{"vocab_size": 21705, "grad_clip": 1.0, "schedule": "wsd", "batch_tokens": [65536, 131072]}
Each number is 128 + 32 x the weight over its row's rms, rounded and kept within 0 to 255. Layers, rows and columns count from 0. The size above them is the row's rms in percent of the matrix's.

# layer 2 MLP up, 1536x384, rms 0.101, rows 653-688, columns 192-287
size [110  97 133  99 122  99  80  99  83  89 117 108  96  85  98  99 104  92  93  89 101 108  91  85 127  85 104 112  97  91 100  97  97  96 115  93]
[[ 75 146  98  78 145 115  42 120 107 140 111 145 133 121 108 182  64 141 171 131 125 106 169 109 113  78 122  59 113 133  74 158 156 104 127  96 136  60 131 116 114 188 130  99 150 104 171 119 119  96  95 208 134 124 103 107 145 165 128 148  97 107  85 117 109 100 146 104 143 109 149 174  93 149 197 176 141  93 116 142 167 142 188 102 117 143  81 101 138 135  62 114 183 118 154  91]
 [148 103  93 125 142 188 157 117 127 126  96 113 153 140 132 100 133 118 120 154 103  61 120 162 191  80 177 167 138 138  94 127 118 183 128 123 161 119 126 110 163 147  85  89  96 130 148  84 211 143 171 122 157 115 156 104 159 116 116 112  98 142  96 162 153  99  84 130  56  98 164 108 162 180 178 151 122 169 158  96 113 147 115 152 132 142 102 172 163 130 114 163  99 124 104 166]
 [102  93 188  69 157 137 110 107 119 114 102  62 178 158  92  85  98 172 149 133 180 109 103 140 117  88 141 165 121  98 118 104 109 134 135 118 128 149  79 107  95  62 158 142 116 121 125 122 100 107 148 173  85 148 101 125 165 142 195 140  81 156  85  92 141 198 104 169  78  87 144 126 130 118 165 120  92 126  93 106 111 115 169 104 127 209 181 170 112 103 114 142 132 173  70 119]
 [ 86 134 161 139 144  72 125 163 162 110 157 163 113 103 136 144 156 112 158 165  88 111 180 157 142 126  62 173  85 167 158  90  53 155  84 157 141 138 117 181 143 156 133 123 118 122 109 121 146 163 166  88 129  94 129 178 160 164 154 165 126 188 113 125 166 119 130 175 124 115 129 132 128 107 197 120 154 111 135 118 181  87  87  88 136 122 117 162  82  87 147  96  97 161 165 134]
 [109 129  84 109 153 180 178  97  77 124 131 141 120 109 146 144 140 136 155  97 133  97 188 148 156 129 142  62 147 105 129  63 133  88 139  62 117 128 116 125 141 204  67 152 165 147 157  97  92 115 134 174 132 108 143  90 125 127 106  96 125 119 148  97  78 147 129 137 118 166 144 138 159 155 173 109 127  82 151 104 110 169 110 100 133 141 167 136 106 153 129  99 134 154 120  78]
 [105 183  97 132 115 126  81 159 109 117 170 129 120  98 155  92  83 115 122 123  89 112 139 211 130 152 171 125  81  74 172 116 134 132 118 137 176 115 164 162 135 160 115 127 128 165  51 123 144 143  74 107 144 124 173 111 124 168 139 157 147 150 126 139 119  88 131 174 156 117 124 133 133 141 106 184 104 124 154 139 168 123 105 121 183  91  98 141 143 126 132  85 129 183 167 159]
 [142 218 116 187 144 114  83 104 108 174 126 118 180  84 146 175 140 101 156 165 168 120  80  98 159 142  57  83 154 140 132 101 130 132 119 136 145  77 180 107 157 127  87 118  77  78  57 109 147  46 111 152 159 157  96 142 136 107 171 142 153 102 137 122 128 140 157 198 109 154 152  86 124 121 151 190 137  94  87 148 150 111 115 140 140 107 171  71  93 159 150 143 108 141 117 191]
 [ 73 125 166  64 153  75  85 191 142 156 110 119 147 114 117 114 157  99 191 150 170  91 122  89 123 116 114 191 135 117 109 186 132  77 144 188 165 127 134  81 157 124  95 124 174 129 173 133 108 160  74 192 165 150  56 133 123 127 141  97 112 131 190 100  85 122 106 161 132  90 163 131 171 112 169 168 123 107 155 150 171  98 115 145 102 154 144 103 130 180  86  65 143 135 144 145]
 [147 104 131 113 123 133 181 132 127 122 177 101 132 167 209 138  80 116 146  92  85  84 145 134 121 163 160 181 164 159 201 102 117 121 157 105 139 140  72 100 137 100 111 171 142 147 148 123 169 110 120 125  68  47 107 168 184 135 127 110 181 100  86 139 109 139 127 109 126 164 117 130 127  84 154 112 151  82 126 147 122 163 157 123 136 118 136 192 153 152 105  68 123 137 163 201]
 [ 85 151 142 143 142 143 172 166  96 107 213 166 158 106 197 138 150 107 142 111 110 161 152 122 127 135 116 109  57 112 118 117 135 135 115  98 107 154 147  76 104 160  78 105 126 132 136 150 109 174  34 134  74 112 123 146 129 134 162  86 125  98  94 110 152 123 111 133 162 163 127 117 106 136 168 142 148 122 184 118 169 112  94 182 166 137 130 133  97 102  78 109 130  97 153 122]
 [150 144 139 161 160 143 124  82 173  97 172  98  97 116 179 156 130  99 103  88 111 158  96 149 146 182 134 108 129 121 142 135 112 184 168 157 117 132 146 133 118 120 145 146 104  85  61 171  89  56 173  86 158 111 121 132 161 149 105 158 106 111 162 129 154 154 139 132  55 188  95 129 150  55 167 115  89 175 138 133  86 180 143 143 152 118 118  50 129 142 135 140 127  94 155 173]
 [ 83  75 113  95  97 137 118 103 143 162  78 107 153 145 133  90  52 169 129 101 138 129 136 144 134 139 174 119 187  92 168 129 115 143 144 102 142 180 141 121  87 106 117 108 142 139 117 103  91  92 132 108 101 124 183 115 185 100  83  99 164 158 157  98 129 138 191 154 159 118 136 140 155 155 134  68 127 133 146 163 111 130  75 149 101 138 142 153  83  79 138 127 147 140 110 132]
 [ 77 107  75 142  86 100  92  98 149  73 131 133 128 105 120 120 156 152 126 134 107 143 172 129  84  85 112 105 162 164 117  90 190 125 154 142 140 132 165 160 154  59  78  88 108 147  99 116 134 129 146 148  90 131 167 146 192 164 105  77 102 134 129 135 142 148 109 116 103 162 113 110 133 128 147 123 171 110 124 178 103  91 125 138 132 125 107 125 148 197 131  93 132 178 139 149]
 [ 90 155 122 160  97 193 124  99 139  75 103  88  96 101 178 166 107 143 130 125 135 120 122 184 178 137 158 126 125  99 137  98 112 106 118 150 143 139 138 128 158  78 148  83 152 119 154 165 102 148 135 166 191 161 105 129 106 165  95 155 162  78 104 100  88 127 136 158 118 122 181 116  99 254 142 132 100 151 126 115 167 204 110 127  79 106 147 156 114 109 139 114  93 146 149 125]
 [154 123 122 175 133  78 131 122 155 101  41 113 138 124  35 141  79  94 126 117 115 182 118  82 166 105 110 123  13 108 109 124 146 120 125 163 190  98 133 100 130 125  99 136 128 131 113 174 143  96 166 115 125 166 139 120 146 139 124 191 142 132 122 110 125 171 164 108 132 101 143 123 164 104  90 117 116 113 137 133 126 134 134 180 114 138 103  93  98 128 185 173 138  72 104 175]
 [107  59 159 110 157 107  87 127 163  98 134 159 164  88 141  94 150 122 153 114 161 109 137 150 112 125 164 161 178 176 135  95 169 128 157 151  93  95 177 147 173  79  97  91 171 156 152 109 175  74 139 118  71 167 101 139 130 140 162 153 122 129 161 172 112 130 155  96 113 151 120 141 154  53 154 147 161 100  97 141 136 147  72 208 156 178 148 137 132 127  73 119 139 144 130 138]
 [147 159 140  91 130 121 147  91 132 182  77 142 141 151 155  88 115  70 146 142 116 116 101 179 149 126 160 154 155 131  57 108 143 168  93 125 157 109 138  91  89 149 127 157 150 153 140 150 146 147 121 132 145 170  66  92 104  80 180 107 114 168 137 184  81 115 119  93 123  97 137 196 146 106 110 123  66 141 112 139  86  85 104  99 135 105 119 102 144 162 196 152 154 135 126  65]
 [174 116 106 145 139 114  99 160 130  94 140 127 146 130 143  81 160 161  88 161 118 157 130 166 129 165 145 135 157 102 136  84 107 122 153 154 181 111 130  93 109 130  88 131 149 144 150 133  80 225  98 116 173 155 107 116  55 104 126 112  98 118 170 101 155 221  63 123 116 169 138 162 115 119 134  61 145 149 108 135 135 111 122 109 127 147 145 208 106 136  98 113 120  88  97 119]
 [106  75  98 137 156 124 106  97 137 158 109 133 126 114 143 123  97 138 130 176 163 184 163  85 133 137 167 133 125  74 121 171 212 101 126 145 159 179 119 126  93 125 127 110 101 161 130 146  54 113 174 194 158 155  73 105 176 147 150 119 141 152 166  99 177  97 174 128  96 119 126 108 181  92 114 148 132 120 117 119  99 105 168 142 173  94 104 140 106 105 152 129 141 156  90 129]
 [138 131  81 145 115 165  95 127 114 191 206  40 120 123  78 140 168  82 114 101 138 105  66 141 112 118 118 117 118 129 193 157 144 126  89  96 169 123 156 117 170 157  64  83 112 155 160 126  99 113 125 124 105 130 183 112 162 140 119 116 140 160 116 139  98 109 135 180 105 144 154 107 103 143 150 123 141 131 165 120 158 181  99 143  67 115  80 139 153 103 147 138 162 169 171  88]
 [168 158 148 197  99 114 141  81 135  60  82 128  74 205 134 142 171 135 111 127 188 126  83 117 137 135 124 160 138  80 119  91 125  69 137  86 125 155 105 110 135 174 123 114  77 142 103 180 150 149 143  76 114 138 127 140 153 175 188  84 155  92 114 119 150 116 145 108 147 127 185 163 154  78 161 140 138  90 155 136 153 149 112 130 116 123 121 117 111  69 155 105 149 165 116 158]
 [ 52 158  46  87 115 150 131  98 182 148 137  71 132  99 141 140 159 145 166 170 107 148  94  85 167 134 117 132 110  98 162 155 147 119 155 127 146 108 166 132 174 142 112 108  87 186 137  91 173 136  88 144 156 156 157 153 120 124 140 110  89 102 125 190 106 158 137 127 119 128  75 129  64  97 131 116 179  76  96 139 137  70 117 147 154 141 120 176 158 161 109 139 114 113 139 149]
 [108  86 158 138 152 153 150 146 123 116 124 148 131 142 122 164  65  80 105 105 108 115 128 174 142 111 181 194 136 112 139  95 131 147  82 194 115  94 184 138 116 157  77 105 133 140 137 171 186 119 102 148  59 185 105  93 127 171 128 133 165 185 205 125 135 136 134 181 106  97  85 120  67 133 161 121 145  82 168 118 151 153 159 165 165 196 126 116 133 122 129 160 131 160 145  48]
 [109  97 126 118  97 118 115 123 159 121  95  97 126 120 157 150 160 123 184 140 132 127 132 140 159 155 128 104  96 116 129 173 127 157 123 109 208  79 118 147 161 173 138 154 104 110 142 157 167 157 131 135 127 101 185  94 187 142 132 109 100  83 127 156 166  97 199 161 132 137 163  60 132  51  75  98 111 117 141 128 112 132  84 155 108 160 112 131 136  90 176 104  69  97 129 101]
 [132 150 126 112 140  90 155 121 183 151 144 105  29 105 146 134 108  73 106 111  94 132  96 181 148 151  86 126 147 171 174  95 108 129 110 121 121 169 153 127 136 104 178 110 126 121 141 151 134 119 111 101 158 147 105 111 136 114 172  86 134 114 170 131 103 126 133 167 149 150 157 120 137 143 123 143  91 112 167  77 117 117 185 136 118 117 138 132 165 109 137 122 173  86 186 115]
 [164 139 179 121 158 135  70 150 178  91 101 130  82  80 106 125 117 121 132 127 113 115  94 170 129 176 149 106 122 135  92 178 152 171 108 175 139 120 128  77 131 108 154 117 158 101 100  70 135 139 176 121  57 136 105 145 113 125  96 197 125 148 136 153 110 140  87 179 139 139 144  91 136  79 126 144 146 126  74 161 147 151 128 151 132 178 144  96 151  81 142  89 108 198 169 187]
 [101 125 148  98 156 132 174 137  45 125  85  91  99  73 220 112 156 150 160 172 162  91 128 130  99  87 134 133 161 102 107 111 123 187 115 133 116 139 127 124  94 120 117  98 123  94 166 172 182 150 175 109 139 102  99 104 156 155 207 155  89 132 127  68 147 150 130 188 149 110 135 150 164 111 180 102  70 156 114 175 120 181 115 159 128 107 108  98 103 129  72 145 151  87  59 167]
 [101 147 135 118 137 114 136 143 138 112 133 168 109 139 111 167 109 139 182 120 132 162 135 181  63 161  50 117 140 147  64 125 149 117 124 117 177 102 137 131 116 122 180 129 172 137 112 129 128 137 137  82 162 135 128 134  93  71 107  76 114 184 112 164 141 113 121 100 117 130 122  73  85 126 160 145 114 167 117  78 106 165  89 143 133 157 185 123  98 133 106 121 122  83 126 128]
 [ 73 105 136 107 153 113 130 128 169  77 121 140 118 124 126 143 112 121  91 104 179 120 179 110 152 120 125 140 159 146  78  58  77 202 145 148 108 129 128 126 121 119  56  70 105  49 155 154 204 126 120 147 186 122 215 116 149 150 171  96 115  80 109 124 118 114  78 108 129  79 173 149 141 131 117 121 110 136 160 114 118  90 158 119 126  67 132  95 131  71  94 115  85 110 139 128]
 [158  89 142 107 121  73 171  94 113 169 101 123  63 168 150 143 106 151 204 175 138 118 108  99 148 134  80 148 194 129 134 133 130 170  68 131  93 159 146  87 111 146 122  92  72 135 115 128 140 106 141 136 119 116 121 123 135 113 131 126 168 168 152  72 122 119 175 109 124 103 104 158 158 129 166 144 100  93 116 147 113 112 134 118 130 170  93 100  99 168  85  96 117 148 120 164]
 [101 117  69 128  95 114 101 142 100 173 137 154 124 158 183 139 157 124  75 145 144 144 124 167  69 127  92  90 140 118  94 111 185 137 167 179 125 138  72 206 126 127 179  84 185 108 115 122 134 120 123  67 127 167 105  89 133 121 173 144 123 133 133 103  76 143 182 142 108 156 108 123  54 104 143 123 160 131 159  68 127 122  86  97 121 148  73  82 116 128 120 105  73 101 178 103]
 [ 89  78 154 134 135  78  85 120 133 124 129 120 100 126 171 107 172  84 134 138 130  89 148  90 168 124 145 126 132 127  97 114 152 112 111 134  72  69 147 111 203  18 146 166 147 130 180 118  39 159 196 151 110 121 159 158 109 136 148 114 132 116 150 167 155 113  77 106 132 110 140 168 113 185 134 129 119 145 112 129  87 152 120  47 152 154 145  71 143 119 209 126 143 152 173 116]
 [ 90 149 184 104 139 102  81 109  85 126 141  88 136 177 141  97 144 115  98 194 130 173 118 129 152 110 152  48 152  68 139 108 135  73  86 190 101  82 108 139 111 175 135 128 161 138 133 147 145  61 198 123 150 138 193 169 113 160 146  83  62 166 133  69 142 108 102 123 136 197 178 146 141 134 119 161  50 117 106 139 138 126 117 146 169 102 132  74 184  84 148 114 180 125 138 109]
 [125 111 179 156 164 132 152  93  97 154 218 144 104 121 132 135  91  91 107 159  96 134 133 119 159 143 161 134  88 121 142 130 145 142  97 100  82  39 129 123 126 124 123  96 141 151 150 122 129 169 116 139 150 147 166 105 134 140 100 136 137 117 105 123  40 101 112 117  87 132 147  91 112  99  42 107 109 147  49 104  57 127 108 209 159 152 142 108  93  46 109  97 140 130 171 137]
 [ 90  93 107 121 143 119 127 162  87  97 148 144 122 118 134 153 100 173 164 124 152 113 156 126  90 154 153 148 185 103 108 133 148  83 151 115  99 164  87 110 107 115  80 104 158 116 177 127 161 133  83 133 149  74 155 128 101 100 123 104 121 143 172 116 140 127 110 139 147 151 136 152 147 109  76 156 139  99 100 138 107 152 122 157 112 115  97 114 132 118  89 127 145 141 167  84]
 [106 164  87 105 125 169 106  71 140 165 125 114 141 121 157 164 119 151 145 154 147 103 180 138 117  82 152 158 110 125 100 132 117 175 140 143 156 110  89  90 163  87 128 111 101  76 195 129  92 134 151 149 143 124 121  59  87 112 115 125 116  97  99 128 136 141 157 135 110 114  85 103 137 100 145 115  88  98 109 160 115 146 143 175 155 110 145 113  95 167 136  91 157  67 101 122]]
# layer 2 MLP down (transposed), 1536x384, rms 0.0831, rows 653-688, columns 192-287
size [113 102  98 109 108 110  97  91 102  95  98  99 102 101 111  88 102  96  83 100 105 100  86 110 108  99 112 115  83  88 103 101  91  87 106  94]
[[121 108 146 106 127 124 105 182 160 127 119  79 140 128 118 225 115 110 199 163 116 127 152  74 123 109 147 126 144 155 111 168 137 124 103 111 151  81 163  84  83 177  98 107 110 160 154  94  91 112 126 195 125  95 134  72 148 152 121 163 127  53 108 113 129 110 112  93 147 144 122 148 107 151 177 158  85 125 128 152 176 210 175 119 181 131 122 140  79  97 111 150 150 139 110 111]
 [134 100 161 119 195 167  89 127 105 135 108  30 170  70 129 138  99 150 106 102 114  74 129 148 149 108 150 118 126 111 160 120 136 175  95 175 118  95 115 152 124 168 111 105  56  62 105 109 168 206 207 148 123 130 137 107 133 123 149 139 121 150 115 117 170  79  84 139  54  40 136 136 123 162 150 168 156 117 137 132 101 197 125  99  98 143 114 137 133 164 116 139 128 116 154 158]
 [ 92  67 155 180 110  96 138 153 100  94 106 153 162 122  93 112  50 162  74 112 132  82 159 176  96 119 155 184 105 120 157 100 138 108  78 149 132 161 186 175 153 140 117 140 156 119 179 146  88 112 104 121 129 129 142 138 222 167 170 122 208 149 172 157 158 143 132 159  63 125 131  85 127 106 173  87 131 118 122 134 148  87 136  93 157 111 151 212 117 103 190 151 164 129  86 163]
 [137 133 145 102 109 118 103  82 160 136 116 132 147 127 157 206 149 133 146 200 132 142 164 183 141 128  99 148 138 118 129 163 116  91 116 181 136  70  74 123 220  85 109 147 177 113 137 177 133 151 197 159 104 109 117 166 116 118 149 164 192 120 169  94 110 142 134 178 164 116 119 138 128 124 103  90 120 158 110 118 119  83 117 102 131 160 139 139 108 129 187  94 149 135  97 149]
 [126 139 115 213 106 141 119 132 158 157 142 122 153 150 162 139 111 158 120 122 108 120  88 155 132 131 132 154 193 123 141 172 154 157 161 120 103  83 135 115 138 143 137 137  97 105 136 119 139 145 144 124 103 162 143 133 152 107 153  50  38 105 113 144 156 131  94  71 131 147 131 117 107  85 129 197 135  73 134 165 148  92 159 155 235 133  94 135  89 132 103 130 157 134  34  98]
 [120 169  54 125 199 152 115 134 170 158 135 162 125 148 148 161 172 150 128 139 101 135  93 157 132 140 100 158 122 194 135 155  98  11  92 117 123  97 116  70 191 114 159 156 115 159 121 197  92 166 152  47  88 154 121 112  73  87 132 136 108 145 134  76 167 127 228 153  62 129 139 120  65 101 102  48 155 121 102 155  89  99 156 107 143 129 137 169 139 144  94 164 160 158 121 101]
 [ 56 137 108  43 137 170 122  78 104 163 162 126 103 111 139  95 160  89 130 134 167 130 112 116 144  97  82 130 111  79 200  96 124 201  80  82  48  72  80 106  56 125  91  55 124 137 106  73 174  68 163 158  78 129  92  94 130 150 136 157 140 132 163 130 175 185 168 174 106 146 132 143 152  86 176 148 117  91 131 148 190  94 154 104 132  85 151  79 145 160 136 141 151 167 112 191]
 [156 119 110 145 127 147 109  71 139  24 138 134 151  84 166 161 118 143  94 118  65 139 154 164 135 114 100  94  89 109 160  94  57 191 110  95 118 154 123 111 107 132 131 153 123 150  44 139 135 157 208  21  91 114 118  94 140 119 123 122 145 101 116 108 132 136 139 128 112 151 117 119 139 127 160 100 143 159 121 104 116  96 186  92 158 162 111 158 161 143 142 141  80 132 124 108]
 [ 92  79 115 130  98  90 227  60 126  79 157 165 127  77 135 144  85 130 128 123  92 113 160 183  98  87 170 143 116 155 185  83 129 183 124 172  77 169 126 135 174 104 120  86 128 122 161 138 140 161 130 134 117  99 190 118 155 116 139  89 165 135 150 100  84 121 150 119 188 114 110 106 116  81 162  73 157 127 140  81  82 117 173 158  95 110 176 154  89 117 100 105  72  85 177 121]
 [153 166 157 164 127 137 140  78 165  97 173 132 223 120 190 201 148 143  93 145 166 122 134 151 113 125 141 137 144 114 132 107 168 135 165 136 115 142 121  93 164 138 161 166 110  91  92 150 134  85  74 148 136 165 125 110  93 150 148 118 134  93 142  39 134 142  61  92 181 150 154  60  78 141 162 126 103 134 142 152 116 174  94  92  76 171 153  81  96 114  88 125 100 133 142 104]
 [158 123 125 134 124 185 145 142  82 150  81 151 138 166  95 140 118 167  87 109 109 147 115  54 105 117 110 144 168  80  82 185 111  94 122 138 178 111 118 178 202 153 118 149 105 166 178 121 126 182  71  97  85 166 120 117  93  67 107  87 128 149  79 152  66 106 140 101 135  93 121 131  87 169 107 118 181  90 103 174 128 125 164 116 155 160 144 208  89 167 102 117  75 139  83  84]
 [136 114 129 120 158 150 130 185  92 165 156 131 130 130 141 107 143 163 152 125 110 161 135 158 151 100 132 168 165 137  82 106 153 185 117  90 131  92 151  96  83  81 174 145 185 162 137  65  88 174 133  96  81 113 128 100 165 133 140 135 129 156 116 150 123 165  85 183 110 170 149  91 104  51 172 116 112 100 146 131 107  85  95 116 144 123 130  92  98 140 166 159 178  93 119 128]
 [138 149 125 115 112 124 124 151 114 162 156 122 172 151 210  83 101 163 162  72 124 122 126 140 129  82 134 106  85 113 110 133 140  75 119 139 108 155 191 136 145 148 165 178 122  93 140  54 126 193 120 176 163 141  89  54 130  51 161  81 110 121  80 122 148 150 133  95 141 145 146 118  98 147 131 173 141  92 120 115 159  72 110 121 165 113  84 128  99  97 131 139 175 135 144 229]
 [ 79 167 137 114 160 172  90 140 105 117 157 143 155 117 130 122 172 167 132  93  63 187 184 118 141  85 130 125 133 158 112 115  51  83  96 157 113 102 101 132 154  60 157  76 198 118 168 144 149 109 143 135 135 165 118 147  74 123 102 120 173 178  55  95 135 121  85 132 132  83 166  97  69 111 138 121 103 149 131 103 149 118 134 127 129 125 131  72  74 173 132 134 101 118 131 180]
 [ 89 124 131  70  88 137 109 140 187 144 122 125 135 135  94 119 148 113  88 156 160 128  79 100 187  91 159 170  89  79  40 194  91 135 109 150 131 108 118 145 138  96 125 105 109 105  55  99 159 107 200 161  78  72  96 175 148  85 186 171 146  93 150 153 121  94 151  98 128  92 124  98 109 155 115 138 119 101 113 131 175 147 128 118  91 139 116  99 123  78 182 146  89 119 145 158]
 [139 108 143 183 159 184  76 145 136 177 136 167 139  44 183  96 130 195 144 127 149 167 183  72 115 175 112 125 145 157 190 118 194  71  84 123  93 117 107 114 147 116 110  99 147 127  86 132 123 167  74 146 128 146 131 154 146 150 116 128 121  61 109 141 158 116  79  88 115 178 112 121  77 155 165 104 174 155 127 170  88 147 116 127 168 171 131 107 134 131 139 140 119 106 126 128]
 [149 147 118 146 148 125 106 148 150 140 175 107  73  97 161 105 131  57  92  74 160 108 135 134 150 126 172 140  85 171  85 117 180 118 143 127 162 150 132 134 125 145 163 111 151 189 148 154 136 105 127 146  92 146  61 161 163 125 132  70 110 188 127 145  76  90 152  69 118  64 139 144 123  76 175 182 100 132  85  95 101 117  68 104  85 123 165 119 133 113 170  94 141 104 114  98]
 [152 125 117 170 128 112 187 157 134 114 157 153 131 105 149 125 133 142 127  62 149  92 122 173 132 123 125 117 125 112 119 128 107 108 138  83 189 136  66  92 107  90 100 172  77 167 114 140 119 112 153  97  87 142  64  88 128 116 167  83 101 137 136 129 133 171 166 123 131 140 113 112  88 130 154 135 123 167 108  79 143 117 106 153 154 130 117 102 155 195 105 123 101 126 180 136]
 [136 129 113 170 158 180 149 142 127  62 131 111 105 117  77  99 155 162  94 134  75 138 174  94  91 180 154  69 105 178  90 163 129  71 170 156 141 106 139 135 123  82 128 167 122 136 186  77 132 191 145  94 123  91 162 140 183 123 130 127 148 179 167 168 141 162 124 169 168 117  70 125 210  93 130 117 133  57 135  87 162 106 116 124 126 161 129 160 126 149 141 212 124  98 108 154]
 [178 167 102  88 153 138 129 168 139 105  61  69 157  79  57 117 181  95 114 120 115 114 120 108 107 148 145 193 113 128 142 190 121 142 123 106 137  76 118  87 128  83 103  87  96 148 132 108 129 162 125  91 147 183 176 104  97 179 148 186 131 147 161 101 169 136  95 119  70 118 114 186 147 149 141 112 130 166 181 125 128 178  68 174 141 140  94 136 143 106  91 117 131 161 165 117]
 [ 91  84  95 116 146 153 147 141 152 109 120  45 167 120 105 165 150 138  85 139 128  99  93 146 121 130 145  63 109 154 102 190 178 183 113 166 143 132  75 155 212 144  75  97 166 177 123 101  82 116 145 176 179 115 101 139 142  58 129  66 117 128 124 119 144 117 131 146 102 182 102 139 119 165  79 136 119 170 117 114 112 150 100 112 141 130  41 145  68 161 132 145 174 159 147  55]
 [142  62 130  97 150 148  93 149  79 156  85 163 153 149 151 100 130 154 116  85 157 114 110 162 112 107 113 112 105 147  94  51 155 144 116 121  79 193 173 123  91 110 148 184 170  84  37 116  65 138 162 149 124 129 146 138 129 177 113 132  89 125 179 103 150  59 158  93 138 132 173 118 201 140 135 123 126 168 139 144 145 199 108 141 127 115  82 118 129 124  92 106 143 122 154 125]
 [185 114 123 143 153 105 154 159 151 126 149 120 151 141 151  84  99 196 101 131 138 180  91 123  81 166 116 164 129 167 139 150 164  92 147  65 133 118 118 155 117 150 155 140  78  82 172  89  77 138 183 129 215 113 117 180 165  70 113  77 129  92  97 147 154 172 145 110 171  95 153 134 134 103 138 131 153 181 121  88 100 100 116 133  98 120 210 111 100 141 113 111 104 103 161 174]
 [121 167 106 138  87 172  97  71 103 147 112  74 123 124 111  62 110 142 171 105 168 120 151  91 151 147 122 146  99  96  66 109 134  76  96  71 142 124 147 145 135 138 159 191 127 159 123 115 110 122 100 138 117 117 132 127 141 114 113 143 151 122  90 123  88 113 103 180 143  42 117 144 105  63 118 126 134  94 126 136  95 114 164 103 103  70 104 125 175 143 172 136 173  69 140 190]
 [129 138 102 116 107 157  95 134 101 100 154 109  96 126  92 109 140 113 128 126 133 141  42 187 134 119 176 150  64  89  77 134 143 130 171 159  90 120 110 115 155 109 132 145  83 135 184 169 171  94 114 141 119 141 163 124 125 112 107 145 135 169  65 106  91  58  80 214 152 154 144 148 142 138 105  82 144 181 161 100 169  95 143 175 246  96 149 211 153 174 142 145 115 127  95 105]
 [185 103 189 154 104  88 123 126 146  65  79 137 163 185 129  66 149 101 128 130 102 120 143 163 167 159 111 173 137 102 154 162 103  84 110 137 126 134 105 108 188 131 130 103 119 196 118 185 144 133 179 126  92 114 121 152  87 122  68  96 134 111 114 124 146  93 127 111 137 135 131 156  98  81  91 137 115 155 136 162 114 139 152 105 166 152 133 153 125 133 113 166 132 142 188 171]
 [100  99 112  97 108 115 139 155 142  57 142 122  94 116 151  89 101 116 191 141  71 138  91  57  72 121 127 165 168  94 106  85  79 136 126 117 170  95  91 118 129 136  74 117 167 112 176 143 124  72  93 125 127 108 117 135 178  67 107 187 126 163 168 111 115 100 156 200 130 102 150 156 150  95  99 168  42 118  88  68  89 162 142 172 156 152  71 175 154 163 115 175 141 125 126 108]
 [ 80  95 152  92  99 156 149 144 138 146 168 143 116 159 115 173 122 146 171 134 114 121 159 177 120 152 148  83 131 170  81  88 116 136 157 115  84 120 109  74  79 152 118 121 134 125 129 145 149  83 127 123 128  75 166 106  78 144 161 107 148 167 131 134 142 110 107  98 136 131 113 113 112 172 165 117 101 149 103 177 150 152 140 129 144 104 140  86 146 115  91  84 171 110 189 135]
 [146 132 172 183 140 156  31 133 157  51 107 101 153 170 118 188  53 127  52 132  91 135 110 155 106  74  88 123 135 208 127 139 186  91 131 180  84 134 165 105  79 141 132 162 145 171 120 104 139 139 119 136 172  87 114 126 152  89  95 109 138 123 117 164 103  75 109 128 139 136 144  69 151 103 138  96  93 132 174 161 109 168 113 151 123  98 116 162 115 112 121 159 122 209 122  96]
 [ 49 141 156 122 174  96 180 140 128 171 103 114 115 159 152 162 101 135 125 116 124  69  84 117  86  94  94  97  95 166  79 206 113 130 111 109 175 118 117 148 137 125 133 142 159 147 130  62 104 115 150 129 133 136 111 126 101  97  92  62  91 100 103 170 165 125  86 105 146 122 156  93 108 153 161 150 144 147 148  62 110 109 142 146 119  68 155 101 168  94 130 154 107 115 126 103]
 [133 131 126 124 104 158 150 166  86 123 176  78 160 145 168 168 146 114 124 163  77 114 125 115  91  84  79 110  42 127 206 150 112 174 147 163 147  84 121 194 107 147 142 133 127 143  85 130  85 178 133 110  68 140 119  90 139 175 122 118 122 174 125 148 114 121 109 113 150  85 157 130  98 116 132 131 117 121 166 133  93 125 143 111  70  84  62  86  99 107  71  99  83 108 181  86]
 [118  62 137 122 120  64 124 128 156 126 117 115  63 145 191 128 151 171 133 114 164  36 128 144 124 145 132 201 115 185 105  77 141  97 116  98  82 107 118 111 135  60 113 164 190 153 179 166 108 134 136 128 129 127 116 203  88 142 143 143 108 129  95 213 119 131  87 136  75 104 109 170 172 131 118 153 107 136  84 121  95 159  92  98 108 149 130  70 111 115 202 176  72 129 135 112]
 [113 169 156 160 181 133  91 119 150 112 144 109 121 126 107  75 109 114 126 146  85 181  99 134  75 120 195  49 179 107 186 109 135 106 121 164 128  91 114 181 156 124 140  82 112 130 193  96 125 116 143  55 164 140 142 111  81 165  74  74 153 166 155 114  81 150 113  69 114 206 139 175 144 158 140  90 101 100  92 129 178 120 133 138 147 113 143 137 160 100  51 171 138 186 105 162]
 [121 109 127 151 132 113 150 143 148 133  72 140 154 135 133 118  27  88 135 131 118  96 104 148  96 149 118 147 127 124 165 226 123 138 147  63 135 116 149 126 134 148 118  43 114 189 169 135 164 170 137 201 104 121 144 133  18 129  62 116 209 103 158 151 121 118 171 184  87 137 101 103 112 145 115 106 179 109 143 152  96 151 158 113 160 156 148 131 135 138 114 156 101 118 171 158]
 [122  77 154 140 130 118 147 123  87 113 120  92 151  81 108 186 116  77  84 173 117 160 136 159 151 100 141 171 143  89  85 131 154 123 115 108 148 152 129 144 126 105 102  92 195 137 128  97 158 107  81 109 192  60 187 159 124 121  98 115 145 121 112 142 127 101 124 138 146 143 201 141  98 153 121 166 118 123 108 105  88 158  83  91 117  98 108 114 112 116 113  82 143 114 189 111]
 [148 163 138 159 148  87 123 116 100 116  78 184 156 117 145 120  92 133  84 174 126  97 142 105 108  62 114  99 112 141  46 117 183 146 149 168 128  85 161  93 167 175 110 134  93 107  80  83 102 134 128 174 115 152 134 109 113 175 157 124 126 125 145 170 100 106 142 110 108 145  90 124 121 116 107  75  95 108  98 173  91 128 127 115 107 142 167 142 148 145 138 139 165 114 113 127]]